{
  "d_model": 512,
  "vocab_size": 42396,
  "norm_place": "pre",
  "norm_eps": 1e-05,
  "positions": "rope",
  "rope_fraction": 1.0,
  "bias": "none",
  "parallel_block": false,
  "init": "normal",
  "init_std_o": 0.0339,
  "optimizer": "muon_variant",
  "lr_mult_down": 1.5,
  "warmup_steps": 200,
  "schedule": "wsd",
  "batch_tokens": 65536
}
Each number is 200 + 20 x the weight over its row's rms, rounded and kept within 0 to 999. Layers, rows and columns count from 0. The size before them is the row's rms in percent of the matrix's.

# layer 3 attention key, 512x512, rms 0.046, rows 196-223, columns 0-127
096,189,204,175,236,169,195,226,177,178,193,213,218,220,204,182,199,220,244,235,230,179,190,192,217,214,184,160,198,194,208,217,208,195,184,223,199,184,191,203,203,176,165,228,203,176,161,205,160,230,203,180,199,184,176,182,209,241,179,210,216,185,202,215,200,159,220,179,169,200,198,199,211,208,169,218,193,174,207,208,229,200,181,217,193,194,204,183,198,150,212,184,215,200,185,194,233,173,203,187,192,190,195,152,173,189,152,207,222,182,211,199,172,207,225,199,228,218,218,186,198,217,195,245,161,209,196,198,221
096,192,232,198,217,207,193,209,186,174,227,201,200,168,190,192,174,172,189,203,184,229,182,208,190,199,213,197,201,199,191,206,184,218,196,215,232,185,182,202,181,196,191,209,183,209,232,232,198,196,174,221,197,220,215,188,174,200,190,188,193,170,215,207,191,187,257,167,218,182,212,184,204,190,193,197,193,177,211,199,197,217,220,221,210,189,206,210,214,228,214,226,178,179,182,170,205,193,234,218,186,205,165,241,209,182,212,216,190,162,181,215,176,212,219,232,191,210,159,202,174,200,182,217,195,207,188,212,176
101,147,208,209,202,204,187,206,206,222,163,195,206,204,196,202,199,194,177,221,211,213,226,218,198,240,213,193,202,194,173,234,225,200,191,193,184,223,227,202,180,192,226,177,206,203,185,173,171,204,210,202,225,210,199,244,206,182,191,217,251,217,197,204,205,188,190,214,220,198,148,191,198,221,215,189,188,206,224,232,199,231,197,209,210,172,199,196,218,223,185,202,170,184,194,197,195,221,182,199,201,199,185,191,188,191,214,171,202,219,186,205,209,234,196,169,202,209,194,203,193,217,211,210,190,175,194,211,194
094,202,192,164,226,197,198,198,184,203,219,186,201,206,195,212,217,214,209,201,204,192,207,206,194,169,192,222,211,214,207,225,197,221,174,194,186,203,238,179,236,212,207,197,222,188,161,180,181,206,217,198,226,161,193,196,216,201,191,210,197,199,192,147,189,224,215,222,234,196,193,185,203,181,196,182,179,172,230,166,205,224,184,179,214,188,225,207,208,183,183,167,233,220,218,192,208,183,187,212,196,205,263,177,179,194,226,220,211,191,207,168,219,198,182,202,211,203,209,201,202,194,208,180,196,206,223,220,233
096,195,186,184,219,212,194,235,216,219,151,207,192,231,181,232,226,197,235,202,198,211,209,187,178,189,208,223,221,201,173,229,209,184,179,174,178,226,181,208,193,194,184,174,240,183,176,185,186,187,169,221,214,227,179,233,206,217,238,193,159,228,183,216,186,201,191,206,227,194,164,209,219,201,198,207,172,221,223,183,198,203,203,224,205,208,180,180,198,205,195,200,171,216,220,183,174,235,180,185,213,210,212,172,207,221,211,161,208,188,236,201,175,177,154,178,207,214,220,204,189,198,216,185,217,199,231,231,214
091,179,181,183,222,206,190,203,192,184,176,193,217,174,209,185,185,207,177,176,196,227,189,193,168,176,200,221,204,186,203,213,217,192,163,167,183,212,211,218,150,217,204,182,205,225,251,215,200,168,198,198,190,220,198,203,207,171,227,220,198,181,196,203,198,231,211,215,197,202,178,170,210,197,190,243,188,205,160,194,180,227,201,212,244,241,169,192,189,230,214,191,179,210,216,193,179,212,195,223,205,222,181,206,236,239,227,187,164,217,212,181,204,232,177,169,213,202,193,216,215,199,219,194,212,200,168,219,183
084,217,198,213,188,217,219,191,201,214,194,233,161,206,171,162,216,215,220,209,184,198,194,190,215,206,189,187,202,216,192,165,174,189,185,170,217,212,193,217,230,193,189,212,199,199,227,227,203,170,172,226,171,194,240,207,207,228,229,155,161,191,195,214,222,205,202,165,155,187,196,219,184,197,203,219,210,265,183,200,208,159,225,197,182,214,221,187,169,219,210,233,160,207,156,213,195,228,228,214,197,176,205,222,239,191,212,198,200,197,218,186,227,212,209,228,167,200,197,215,216,195,214,172,230,212,174,181,194
105,164,191,174,197,182,221,184,261,224,185,224,209,209,188,190,201,231,220,204,205,177,205,227,209,233,200,202,178,183,205,174,188,193,234,185,210,231,172,187,199,191,250,210,210,216,195,194,197,233,174,189,210,210,220,215,202,215,160,205,216,219,161,202,183,206,182,205,222,206,158,228,194,236,231,170,209,193,210,184,199,221,186,182,191,211,207,190,212,212,174,176,173,196,217,188,207,200,152,198,219,182,210,187,202,206,199,189,232,201,213,216,176,167,196,152,204,200,218,192,188,258,213,240,188,187,222,204,208
105,210,199,212,190,183,230,182,199,207,183,195,209,207,182,168,196,162,199,201,204,220,208,189,175,210,190,235,216,195,181,206,205,200,198,205,182,214,222,195,191,201,208,152,185,227,163,204,193,198,235,218,168,196,204,228,208,182,165,179,199,206,178,182,191,213,190,213,209,209,170,203,218,212,187,209,195,202,227,200,200,212,164,187,189,210,192,208,197,192,176,216,208,211,184,183,205,233,161,192,186,245,221,178,213,220,187,174,178,207,166,212,221,222,181,195,204,227,198,182,169,181,207,187,168,153,232,187,178
084,197,195,206,237,228,194,188,243,213,183,224,186,164,223,194,193,199,174,172,181,212,189,180,201,201,194,163,232,158,207,198,201,204,209,208,195,211,189,199,184,207,207,171,174,194,223,236,214,181,175,241,204,194,203,186,190,182,202,205,196,189,190,195,194,175,238,181,197,219,190,207,239,182,186,220,219,216,189,224,182,202,223,208,217,193,187,206,201,231,236,171,162,168,208,177,190,202,220,233,182,217,205,201,219,209,201,190,192,242,167,213,167,276,200,213,203,196,201,187,188,189,193,167,167,202,188,184,200
108,206,192,219,187,188,174,216,163,189,180,183,208,202,190,179,176,225,173,192,191,202,203,206,214,176,204,201,234,189,206,187,201,184,172,180,178,201,169,202,184,210,186,219,231,180,216,213,241,155,164,180,188,192,162,210,222,227,213,207,228,171,199,213,237,237,192,194,182,203,179,171,231,178,193,207,226,200,150,202,178,222,202,212,201,240,195,206,213,193,199,175,179,182,167,204,187,209,200,250,209,195,184,189,229,204,239,197,175,228,195,203,214,223,202,210,217,211,214,221,194,207,232,232,211,214,167,193,186
094,185,227,219,189,188,185,189,218,224,175,210,204,190,185,214,280,203,210,236,218,216,183,191,192,216,192,222,211,170,218,193,195,199,192,207,186,240,205,206,201,191,175,212,190,187,194,213,233,169,170,217,181,208,198,188,213,199,197,171,188,194,191,198,191,157,229,188,226,217,172,222,219,248,203,216,165,206,195,213,220,210,219,209,158,206,207,261,175,221,177,194,172,179,181,195,168,231,213,224,195,216,191,202,214,197,207,213,201,219,194,186,195,218,219,220,170,187,201,165,189,193,215,225,206,207,208,185,216
086,200,216,181,209,184,186,185,181,169,243,182,204,231,200,194,164,196,212,190,198,188,200,210,223,229,183,202,186,205,181,193,209,217,202,213,197,188,209,213,162,203,209,212,226,196,216,171,207,214,202,213,184,223,223,213,194,179,222,187,209,186,202,198,187,188,206,210,237,190,175,192,197,174,216,234,188,199,207,197,201,156,183,188,182,221,229,177,199,200,176,199,220,205,169,191,208,229,193,209,197,186,218,195,198,195,194,224,229,202,230,190,213,198,182,171,201,171,219,172,226,185,194,204,222,174,198,241,184
103,195,171,196,170,205,176,173,183,175,221,209,180,215,205,162,231,221,204,177,190,178,203,210,197,204,203,198,181,232,219,196,227,190,195,168,197,178,199,164,203,185,209,193,201,209,201,179,190,210,237,204,193,207,191,240,218,195,180,242,180,206,198,219,238,233,187,202,185,240,198,198,189,218,209,187,180,190,173,194,175,207,162,210,253,181,209,202,228,192,200,212,207,166,223,209,236,184,217,232,197,209,190,193,195,204,203,207,201,227,174,193,206,189,184,205,219,197,208,176,194,190,175,194,249,212,201,172,209
093,190,168,182,190,206,204,176,209,254,214,165,162,192,209,160,160,198,210,162,194,223,202,223,201,199,186,175,180,191,154,199,227,209,252,193,219,194,201,222,212,227,186,190,218,200,214,174,183,179,219,181,196,183,185,186,199,174,210,202,227,201,200,192,197,189,228,197,196,209,231,194,195,165,186,200,203,211,216,220,213,191,209,200,222,214,164,155,204,202,225,167,212,200,230,200,207,198,188,186,203,199,205,216,209,209,207,198,228,200,218,183,198,182,203,203,209,209,209,196,191,191,217,178,179,202,218,213,222
110,196,203,205,222,207,214,212,204,220,222,221,205,214,207,203,216,198,225,170,168,224,183,223,211,267,202,181,196,189,174,169,198,207,210,210,217,243,200,221,217,199,219,197,181,181,204,194,194,173,178,222,204,191,180,203,207,180,232,170,216,198,200,203,198,206,151,188,184,208,185,229,149,200,190,203,182,180,160,159,185,189,187,220,185,179,198,160,220,246,228,204,182,228,217,214,221,174,220,172,184,199,229,212,218,190,210,195,172,236,205,228,213,219,236,204,195,206,205,209,162,168,208,253,184,220,193,218,194
107,202,207,216,187,211,196,190,167,181,204,196,196,216,172,195,185,200,223,205,180,206,185,200,183,197,195,171,180,194,224,170,211,220,190,210,185,227,202,180,211,175,216,223,201,216,235,220,215,193,286,201,194,211,184,204,230,200,196,203,226,196,198,174,207,193,208,201,196,220,194,183,198,152,179,212,185,197,285,202,215,202,215,202,210,209,188,190,191,181,212,173,212,210,231,203,219,198,211,189,198,185,240,185,204,203,197,197,181,193,173,183,210,184,199,226,214,185,179,185,185,211,222,211,203,184,204,214,201
098,223,169,196,185,209,195,193,203,192,226,205,204,208,203,254,197,226,238,196,194,144,178,203,173,197,160,236,156,176,244,231,213,200,196,140,181,188,205,160,191,214,192,181,234,183,214,256,191,213,196,217,222,219,185,210,193,192,217,238,183,182,208,229,160,202,217,191,192,227,163,241,174,203,203,238,188,209,193,167,201,221,208,177,189,194,218,201,223,196,170,221,190,210,199,214,226,195,208,215,231,211,233,223,210,189,203,180,186,221,179,213,199,215,187,200,222,212,203,207,232,214,186,240,178,187,192,202,186
115,195,225,230,221,201,222,208,200,211,188,171,197,161,218,147,193,154,179,185,192,212,179,189,214,188,151,203,255,206,226,174,187,175,224,202,195,234,192,150,185,182,199,221,186,190,214,192,212,184,190,196,211,223,196,179,209,211,159,190,184,203,179,206,222,189,236,221,215,207,204,179,169,225,177,180,203,177,232,225,206,168,219,202,207,191,204,247,196,186,194,213,194,185,215,248,187,192,201,207,219,213,238,180,215,182,189,214,237,196,210,218,183,226,161,251,215,193,218,187,168,200,207,191,167,204,204,211,185
116,209,175,212,209,205,204,165,199,189,144,194,175,193,194,184,214,223,229,181,192,193,194,196,162,199,205,188,231,160,196,211,207,210,205,161,192,137,169,190,190,190,194,191,193,201,196,176,222,184,238,218,225,186,219,191,212,196,189,193,214,182,237,185,229,170,223,204,216,217,185,189,206,190,220,204,187,200,173,187,220,162,222,181,200,221,192,191,194,193,169,191,181,181,226,195,207,206,199,213,207,204,179,183,194,190,202,180,208,207,190,217,183,210,212,180,174,201,226,203,194,215,226,172,202,179,217,189,173
110,216,196,204,197,217,201,188,192,239,209,197,188,213,217,170,199,196,193,193,213,210,195,210,196,176,206,143,210,234,180,217,201,176,215,151,228,187,207,172,172,195,189,187,203,213,229,217,205,192,217,205,217,227,198,172,197,181,209,216,222,184,235,222,210,248,200,180,192,190,229,194,189,221,176,241,201,195,185,178,191,188,208,214,195,225,197,169,195,202,172,174,204,186,231,193,236,191,182,186,194,190,197,207,202,217,192,181,222,218,207,210,166,204,226,196,211,193,234,185,185,175,199,171,199,204,226,178,178
133,203,204,207,237,181,179,220,236,215,193,196,207,182,204,201,191,184,205,224,176,198,187,214,208,214,178,206,165,214,195,200,215,245,187,219,217,201,180,253,209,207,210,209,238,187,184,165,220,215,225,214,190,201,203,185,175,226,181,188,173,175,195,206,203,197,200,220,189,228,217,226,220,214,202,212,201,180,202,199,203,180,180,204,185,197,164,209,187,188,217,185,218,178,194,250,215,196,203,172,201,215,209,233,201,204,179,147,220,212,196,214,230,209,193,179,178,198,223,166,213,193,237,197,175,193,175,201,195
129,197,212,223,207,207,202,212,234,189,221,182,218,169,218,214,204,192,247,213,176,200,204,192,178,176,181,215,193,190,209,179,221,233,157,192,176,237,198,176,229,194,195,212,197,181,198,198,191,235,160,181,200,208,210,228,222,205,221,234,197,207,209,181,199,203,158,194,170,186,196,215,188,219,222,225,217,199,204,208,200,192,200,198,188,167,174,232,189,213,174,208,193,210,202,205,223,177,227,192,207,216,228,206,227,199,194,164,234,199,182,224,203,205,150,200,181,205,182,225,199,202,196,205,185,204,198,212,172
119,205,197,194,182,217,211,227,223,242,186,159,207,166,201,233,224,208,224,195,203,216,221,213,193,187,177,220,218,157,230,191,172,229,216,196,205,197,180,176,212,226,193,200,206,205,197,178,216,197,198,203,172,211,214,177,189,224,251,160,218,208,197,221,204,202,238,202,175,166,225,209,142,227,187,174,218,206,184,182,174,198,192,208,190,203,167,164,167,196,196,204,217,253,209,175,213,204,227,197,181,222,198,200,190,187,202,161,187,210,160,215,212,177,254,180,185,219,210,205,191,181,172,170,211,183,189,205,147
128,233,204,205,190,182,215,163,191,213,211,222,212,219,226,193,206,199,200,185,252,180,188,173,200,208,218,200,224,182,195,195,216,193,194,179,200,230,195,175,233,190,202,174,195,199,191,222,225,208,208,211,188,190,233,162,217,187,211,202,212,220,229,210,212,200,220,180,202,195,185,210,177,199,229,177,223,196,156,207,207,207,186,202,201,190,220,219,218,197,214,210,167,204,218,160,184,218,185,222,177,192,178,177,188,213,208,216,158,219,217,237,173,193,218,207,244,169,205,187,194,219,193,217,196,213,178,204,216
139,183,251,184,192,194,206,218,186,208,218,194,170,239,168,241,220,187,198,190,167,218,225,190,200,195,214,234,202,198,225,220,177,173,207,210,204,203,185,190,184,207,184,186,190,215,191,204,205,203,223,229,202,198,203,166,194,180,186,180,191,189,202,217,206,203,205,203,199,211,228,191,178,213,187,209,187,207,182,178,202,207,203,195,187,230,241,212,194,160,234,209,205,185,192,212,209,216,201,225,188,219,209,210,158,191,166,204,214,199,192,208,199,207,213,209,209,216,195,224,151,197,174,219,207,202,212,189,235
113,234,146,185,219,211,220,205,183,177,202,165,201,193,200,190,219,195,223,225,224,218,219,201,221,205,214,160,170,202,209,163,183,202,233,181,201,185,211,196,192,193,216,231,215,188,221,199,227,199,219,205,181,213,175,210,196,217,198,194,229,189,205,197,231,197,184,176,214,204,188,178,212,185,180,186,201,227,155,213,198,189,195,209,223,229,160,224,178,194,170,191,220,221,213,179,192,163,206,215,209,183,202,213,218,198,213,164,189,187,182,177,196,194,189,168,213,184,183,227,222,185,212,242,237,210,199,226,208
125,187,208,221,212,197,202,217,198,213,201,216,229,183,190,217,176,178,207,189,237,237,228,227,237,220,193,177,209,206,199,223,231,201,184,238,207,197,199,215,198,193,188,205,180,199,194,204,193,186,227,217,232,210,196,194,179,185,135,203,166,236,191,221,188,206,171,207,217,178,185,187,203,223,188,197,195,171,208,245,201,213,191,183,165,200,225,205,211,205,190,214,206,203,189,228,165,201,201,213,216,204,147,202,188,171,193,188,204,188,207,207,233,234,193,204,209,174,193,178,214,177,180,190,182,198,184,201,241
# layer 3 attention query, 512x512, rms 0.0452, rows 197-223, columns 0-127
098,214,215,209,204,194,182,202,203,204,156,166,196,213,242,212,224,227,216,205,165,187,167,211,210,251,249,194,209,213,167,214,190,190,212,203,187,213,215,164,232,166,176,195,190,227,166,213,196,192,201,201,207,182,192,196,223,197,174,172,174,222,217,179,180,201,177,215,235,202,194,214,165,195,226,210,222,174,180,234,176,196,220,196,174,209,205,193,192,187,186,225,182,175,211,221,167,256,207,203,212,157,184,174,221,222,219,174,208,231,206,209,216,190,215,208,227,215,200,200,203,207,194,234,219,213,236,201,203
112,209,210,191,173,208,181,222,226,200,245,165,239,186,211,214,166,204,205,179,198,218,177,204,205,178,200,188,198,191,198,227,241,258,186,230,240,206,200,180,192,162,182,216,171,177,219,200,207,198,241,211,206,209,208,226,225,166,189,159,176,230,184,204,176,223,175,214,176,185,187,192,198,223,184,214,234,202,209,203,210,195,175,165,198,232,211,163,227,195,194,196,212,231,227,200,211,186,206,199,188,202,237,224,205,201,180,206,199,220,219,144,199,182,171,194,165,204,190,184,216,164,227,230,205,217,234,189,209
090,214,207,209,177,183,162,192,199,231,216,190,185,171,202,172,206,184,211,193,234,209,201,187,191,184,173,207,210,175,238,177,203,231,208,189,195,213,185,197,226,228,173,202,167,188,225,210,183,238,219,208,213,220,218,203,215,164,181,180,160,163,245,211,205,145,204,206,172,207,217,228,171,162,177,193,218,218,211,219,189,178,183,209,184,193,188,180,230,176,176,202,199,217,220,222,213,204,196,178,215,191,207,230,222,205,193,241,224,218,235,201,201,200,169,206,200,189,219,200,194,191,211,175,189,172,208,188,208
091,186,220,235,165,212,185,192,175,220,210,204,181,209,201,204,199,212,171,175,225,213,193,217,194,203,227,182,202,177,162,199,183,197,202,184,201,204,210,248,211,226,240,205,214,214,198,231,166,196,219,176,205,249,181,213,204,208,242,216,196,211,213,193,200,199,202,204,208,236,189,163,227,187,209,202,209,186,175,196,214,201,209,217,212,186,211,237,199,218,191,185,207,210,168,194,191,171,199,210,196,194,176,202,224,221,230,199,167,203,210,232,234,203,195,220,198,204,209,191,199,227,198,190,159,208,208,220,179
096,200,220,196,176,237,206,239,187,218,136,198,207,222,203,183,184,196,195,192,209,163,204,201,183,197,197,161,184,188,169,187,176,214,220,177,208,224,214,185,247,202,199,183,196,179,222,195,190,178,173,178,219,227,152,189,208,214,220,178,232,208,169,212,199,224,159,198,189,207,221,188,188,213,220,193,200,208,180,229,165,190,225,229,223,219,181,194,158,183,191,208,204,207,195,205,202,168,234,216,188,195,207,193,220,203,212,195,201,193,159,229,204,222,208,213,182,223,178,202,197,202,182,230,201,205,168,179,208
109,209,210,168,204,201,182,197,166,205,150,202,195,205,194,193,184,198,158,202,211,219,200,216,200,180,202,187,182,191,205,169,197,171,240,207,163,200,228,180,211,225,199,195,227,197,197,167,184,160,182,223,222,189,174,183,171,192,238,197,207,245,216,196,172,183,199,217,193,230,224,202,214,191,198,214,201,187,168,224,194,230,236,185,212,179,223,207,175,208,228,222,192,176,205,170,181,163,203,216,202,233,183,173,211,181,201,165,188,212,238,183,197,204,215,222,241,198,220,191,190,207,182,202,210,198,184,212,179
096,211,185,249,188,219,208,206,155,191,205,199,206,215,188,198,194,181,177,191,202,209,183,161,189,193,179,226,201,184,219,198,191,208,192,194,208,229,236,215,193,192,227,222,206,246,184,221,228,197,217,209,153,203,214,208,203,185,172,222,184,199,190,204,232,226,179,198,203,187,172,198,194,187,213,205,184,224,202,201,242,210,176,233,214,175,207,240,211,171,183,156,195,196,183,213,177,207,209,223,209,205,205,212,209,203,228,223,174,181,152,202,188,240,199,244,195,178,211,188,216,199,200,206,238,181,203,182,204
106,170,193,185,190,213,188,187,204,210,202,191,225,204,193,214,196,229,215,181,206,206,220,204,180,191,180,214,237,213,212,235,203,235,222,204,199,211,187,199,144,159,201,232,197,200,213,211,216,237,186,212,148,167,206,191,197,182,176,187,209,157,226,197,223,224,219,196,200,175,165,186,168,212,202,203,221,234,237,229,198,150,191,203,209,205,207,198,234,201,179,171,238,219,167,209,206,205,209,219,225,188,186,193,191,194,193,214,203,181,203,229,214,211,181,221,196,208,201,202,199,181,226,180,215,208,178,219,216
101,206,193,181,231,213,196,211,164,188,177,201,194,190,193,172,210,200,139,204,186,181,201,200,221,209,203,215,238,227,216,170,196,150,200,180,171,166,208,185,215,209,207,206,219,206,184,201,215,189,187,186,221,193,199,158,197,225,218,252,237,193,181,170,197,172,194,196,166,185,195,202,204,243,180,200,172,213,177,160,201,235,228,207,171,222,236,222,189,193,220,225,209,174,193,244,192,170,225,235,206,199,159,223,192,189,196,195,145,204,180,194,191,230,237,234,195,218,204,216,209,221,184,207,223,200,194,200,184
104,210,214,203,170,209,200,177,179,172,238,197,193,184,211,174,193,201,193,198,193,203,203,243,193,184,231,219,238,234,259,225,203,202,199,188,184,225,216,188,244,209,213,237,221,185,197,179,190,194,203,216,199,233,162,214,191,173,215,219,199,211,185,191,203,183,193,217,169,190,214,182,210,218,217,181,220,211,178,223,221,198,208,223,197,182,217,223,199,194,191,196,213,165,162,213,161,150,183,183,217,236,221,218,217,236,212,212,159,209,192,171,190,169,208,190,224,195,224,214,228,188,175,215,195,210,171,204,156
085,189,192,217,174,213,213,212,181,169,215,218,222,217,196,203,192,177,210,209,180,224,187,188,137,181,194,229,205,222,216,220,199,221,203,184,231,228,208,206,175,202,175,206,179,198,214,187,188,216,198,206,180,198,205,159,231,195,192,206,155,173,215,205,206,204,205,223,196,191,202,172,203,206,199,219,184,185,186,200,185,168,172,160,204,206,213,169,189,210,171,197,210,208,189,211,195,205,181,196,192,217,185,223,199,204,212,191,226,203,210,231,206,206,174,172,223,187,195,213,214,154,187,224,206,218,205,182,203
097,187,216,208,195,248,192,193,204,157,196,221,221,200,159,205,198,208,199,184,216,215,213,201,171,193,191,200,199,200,185,214,202,245,174,231,236,210,197,202,171,189,211,166,189,215,202,214,202,225,192,182,196,229,248,225,210,175,184,245,182,176,194,227,198,238,185,200,210,200,189,200,217,201,203,185,210,216,232,215,212,174,166,213,213,173,163,199,220,226,216,200,198,239,219,155,219,178,175,191,204,205,239,228,192,169,209,238,229,185,225,264,202,182,198,165,233,195,163,198,204,170,269,185,181,204,270,175,237
110,172,215,201,180,201,209,200,215,228,227,149,200,198,197,184,213,183,206,228,212,157,195,183,197,193,201,171,210,215,198,195,178,206,217,189,186,202,184,191,247,183,240,208,183,200,179,221,201,196,193,189,161,214,215,204,214,174,217,238,190,174,168,196,183,217,174,233,220,231,200,209,206,208,195,192,231,186,220,240,212,190,209,209,159,208,194,169,231,196,207,227,208,179,208,234,178,207,166,206,198,181,184,244,158,188,200,226,199,174,191,193,203,186,217,199,183,167,193,212,178,196,181,261,173,182,150,204,199
121,201,189,193,184,190,214,208,212,213,210,169,162,184,202,183,206,171,201,134,185,209,181,173,210,197,212,194,203,164,189,162,188,205,186,220,215,167,187,188,228,195,176,208,199,205,207,193,165,235,244,200,220,188,187,220,259,219,192,207,208,241,194,201,179,201,175,220,180,208,205,191,187,178,177,219,214,226,192,175,235,208,190,230,217,227,179,189,211,198,210,189,185,180,232,205,211,201,181,172,209,210,228,227,170,219,221,197,181,166,246,194,216,219,240,218,186,210,210,213,186,228,211,201,195,206,230,187,189
111,198,185,209,216,204,219,237,197,214,187,192,207,212,206,201,188,205,216,160,199,196,184,178,251,205,204,190,212,206,188,191,204,223,156,209,194,188,233,201,211,161,203,208,173,193,176,208,209,221,198,200,227,231,188,232,176,207,206,179,241,203,197,169,226,223,181,179,148,169,207,208,164,176,228,186,183,212,207,199,201,186,180,222,207,173,188,205,228,236,229,197,217,212,189,174,237,176,190,214,201,221,208,151,207,191,190,232,193,212,189,193,195,187,218,159,191,206,194,208,161,218,201,194,224,192,229,191,216
115,227,188,214,211,237,191,189,176,180,160,208,177,206,204,206,194,194,180,202,184,178,195,204,181,180,215,174,197,180,203,178,207,211,248,176,187,189,177,211,184,177,187,208,196,239,228,162,214,166,197,164,195,219,191,174,247,152,187,205,215,229,243,206,198,194,224,192,192,191,201,170,191,176,245,226,167,219,200,204,173,184,189,203,179,212,204,215,160,146,194,175,220,197,144,189,178,163,195,206,219,187,214,213,203,203,248,138,209,205,193,224,165,235,197,227,215,223,198,195,176,201,206,221,224,201,199,192,180
136,209,172,210,198,246,211,196,199,192,225,206,201,200,169,221,198,220,225,222,206,187,211,235,222,163,189,204,199,182,244,204,229,187,164,153,202,217,193,240,198,187,186,205,236,201,198,195,208,208,175,219,225,193,207,209,181,242,228,265,215,195,197,202,160,157,228,188,169,190,202,228,204,247,204,188,199,227,198,178,175,163,227,200,194,184,233,206,210,226,179,200,210,227,188,148,191,202,184,188,184,224,203,184,188,200,227,234,193,179,232,153,200,203,187,176,171,214,193,193,203,191,179,197,206,194,222,197,185
120,201,195,157,220,212,199,184,204,188,191,188,175,214,206,195,204,138,209,190,169,227,182,201,215,222,205,192,183,188,208,188,202,177,260,214,184,197,209,182,181,211,195,212,210,254,188,182,182,189,229,183,215,194,187,226,179,181,192,223,202,185,201,204,233,248,156,212,186,195,221,205,208,207,181,206,199,189,183,204,208,211,194,240,205,196,203,215,201,183,207,194,165,226,211,198,180,207,198,196,202,212,211,146,177,189,207,187,203,205,187,191,191,218,186,183,220,219,220,191,196,165,177,212,164,216,209,225,194
128,190,183,179,156,220,214,181,233,183,190,193,221,186,173,190,193,188,228,174,155,161,190,208,187,240,164,195,202,169,147,194,221,191,209,233,190,159,158,194,189,213,175,220,247,190,214,207,208,168,215,185,197,166,183,191,246,180,200,212,208,202,224,161,210,185,180,192,179,182,215,171,213,209,208,219,213,202,193,207,212,176,183,228,226,235,180,183,210,173,206,163,178,210,210,187,168,180,214,194,218,193,195,237,183,209,192,180,201,182,200,182,214,231,184,166,186,181,207,225,219,227,191,175,196,231,211,218,200
120,179,183,170,196,215,197,162,179,207,210,180,203,215,208,172,215,195,176,241,201,182,193,207,204,200,222,179,214,186,204,179,231,169,188,194,198,214,194,210,169,181,191,214,217,249,180,206,184,210,221,233,240,177,211,207,236,174,169,243,194,174,244,220,187,227,205,225,208,212,244,192,195,206,203,213,176,176,165,171,198,188,209,202,203,193,225,199,192,203,209,220,182,194,213,185,194,167,185,191,181,209,177,195,224,193,237,171,221,161,212,223,177,240,195,231,195,186,198,173,195,205,217,235,194,216,206,217,182
123,188,185,183,239,219,197,205,218,225,197,154,157,209,191,184,207,203,189,201,159,194,179,246,193,191,214,193,174,187,226,210,207,202,213,197,238,196,200,201,235,239,201,210,210,189,195,208,189,180,203,176,183,226,189,221,220,154,188,193,195,181,212,166,208,216,176,203,186,188,219,207,192,206,206,225,220,214,214,222,195,206,209,206,201,178,202,188,199,211,177,217,205,222,209,224,199,219,238,181,210,189,217,216,200,215,208,203,205,155,153,202,207,233,209,186,192,208,174,235,197,241,228,211,206,189,204,211,169
117,200,180,211,233,209,199,198,192,225,218,210,224,217,209,219,215,160,210,175,186,207,181,147,188,195,198,189,189,242,234,185,232,233,191,203,194,185,206,177,188,159,195,220,190,200,211,191,250,200,191,171,178,212,209,183,190,209,201,207,190,211,180,196,179,171,197,220,173,178,188,186,198,221,217,173,206,215,200,171,230,237,231,186,187,179,185,214,197,208,190,202,225,182,190,220,186,188,191,186,234,197,174,221,205,207,230,206,224,211,204,213,198,242,180,212,217,183,193,210,185,176,196,231,183,180,187,235,187
130,215,210,169,219,197,201,191,156,222,207,195,185,204,183,216,203,229,214,216,206,188,203,144,198,188,215,198,214,186,224,167,186,183,202,189,185,196,185,218,228,189,244,193,196,221,184,175,215,189,198,216,222,198,196,192,218,233,198,256,210,167,207,213,208,204,196,163,174,180,223,182,175,224,192,174,245,198,190,171,168,213,204,170,177,187,208,186,187,228,189,221,194,183,200,193,185,203,203,215,178,219,198,201,155,202,197,200,212,166,170,208,202,209,212,205,190,202,234,187,188,187,173,229,213,144,213,182,181
126,198,203,207,201,178,183,203,218,179,224,195,218,186,238,196,198,191,240,176,216,157,203,181,216,186,203,201,245,174,178,181,147,179,174,208,147,184,192,227,233,192,183,227,194,210,205,239,200,190,171,205,188,164,236,180,226,198,208,230,237,175,170,169,217,254,201,205,198,209,213,205,229,176,210,204,210,216,219,223,213,174,193,202,208,196,197,203,210,214,206,179,161,188,196,179,205,155,193,193,222,185,200,183,189,214,207,241,180,166,196,196,211,220,194,202,171,180,190,180,201,196,208,208,179,205,166,185,217
123,171,205,200,196,178,204,230,189,198,202,203,188,187,174,178,176,175,210,199,213,230,221,205,199,194,203,190,222,201,230,206,179,193,184,193,220,195,176,217,190,192,188,217,242,206,188,222,169,191,230,217,254,162,203,207,229,240,209,211,205,229,212,212,206,233,190,206,166,192,226,199,196,187,192,181,211,194,201,211,190,179,217,208,208,161,206,168,194,197,193,217,191,181,224,147,185,182,210,212,178,228,216,166,243,185,181,215,188,149,199,198,205,215,174,191,138,252,184,215,207,185,219,194,239,232,225,167,213
111,239,189,202,220,183,180,200,217,228,147,198,199,171,184,203,203,178,170,194,213,227,218,177,225,190,208,178,193,183,224,170,196,215,184,234,239,197,207,222,185,155,188,195,200,218,196,220,255,190,191,198,179,210,195,181,204,182,199,186,196,174,197,209,208,201,207,182,217,210,198,189,199,222,206,208,189,233,198,198,178,239,174,153,169,193,222,190,214,187,178,217,217,187,171,216,200,192,209,184,177,235,175,226,210,172,237,211,195,187,223,267,188,243,236,226,190,200,190,228,193,212,149,196,234,227,216,197,218
119,203,202,207,210,175,202,219,204,205,187,230,234,208,172,206,213,229,216,197,182,252,207,195,209,189,215,200,200,234,210,243,226,226,235,188,186,197,195,192,246,208,179,198,188,167,168,182,205,199,202,238,145,239,212,224,166,183,188,183,188,219,199,234,201,198,177,223,227,211,186,210,213,189,198,207,200,181,208,218,180,210,228,186,222,189,186,226,204,199,209,222,211,213,205,235,214,184,213,182,201,179,186,182,199,202,170,190,204,208,207,194,218,175,204,195,249,183,185,207,182,180,228,189,191,206,198,189,248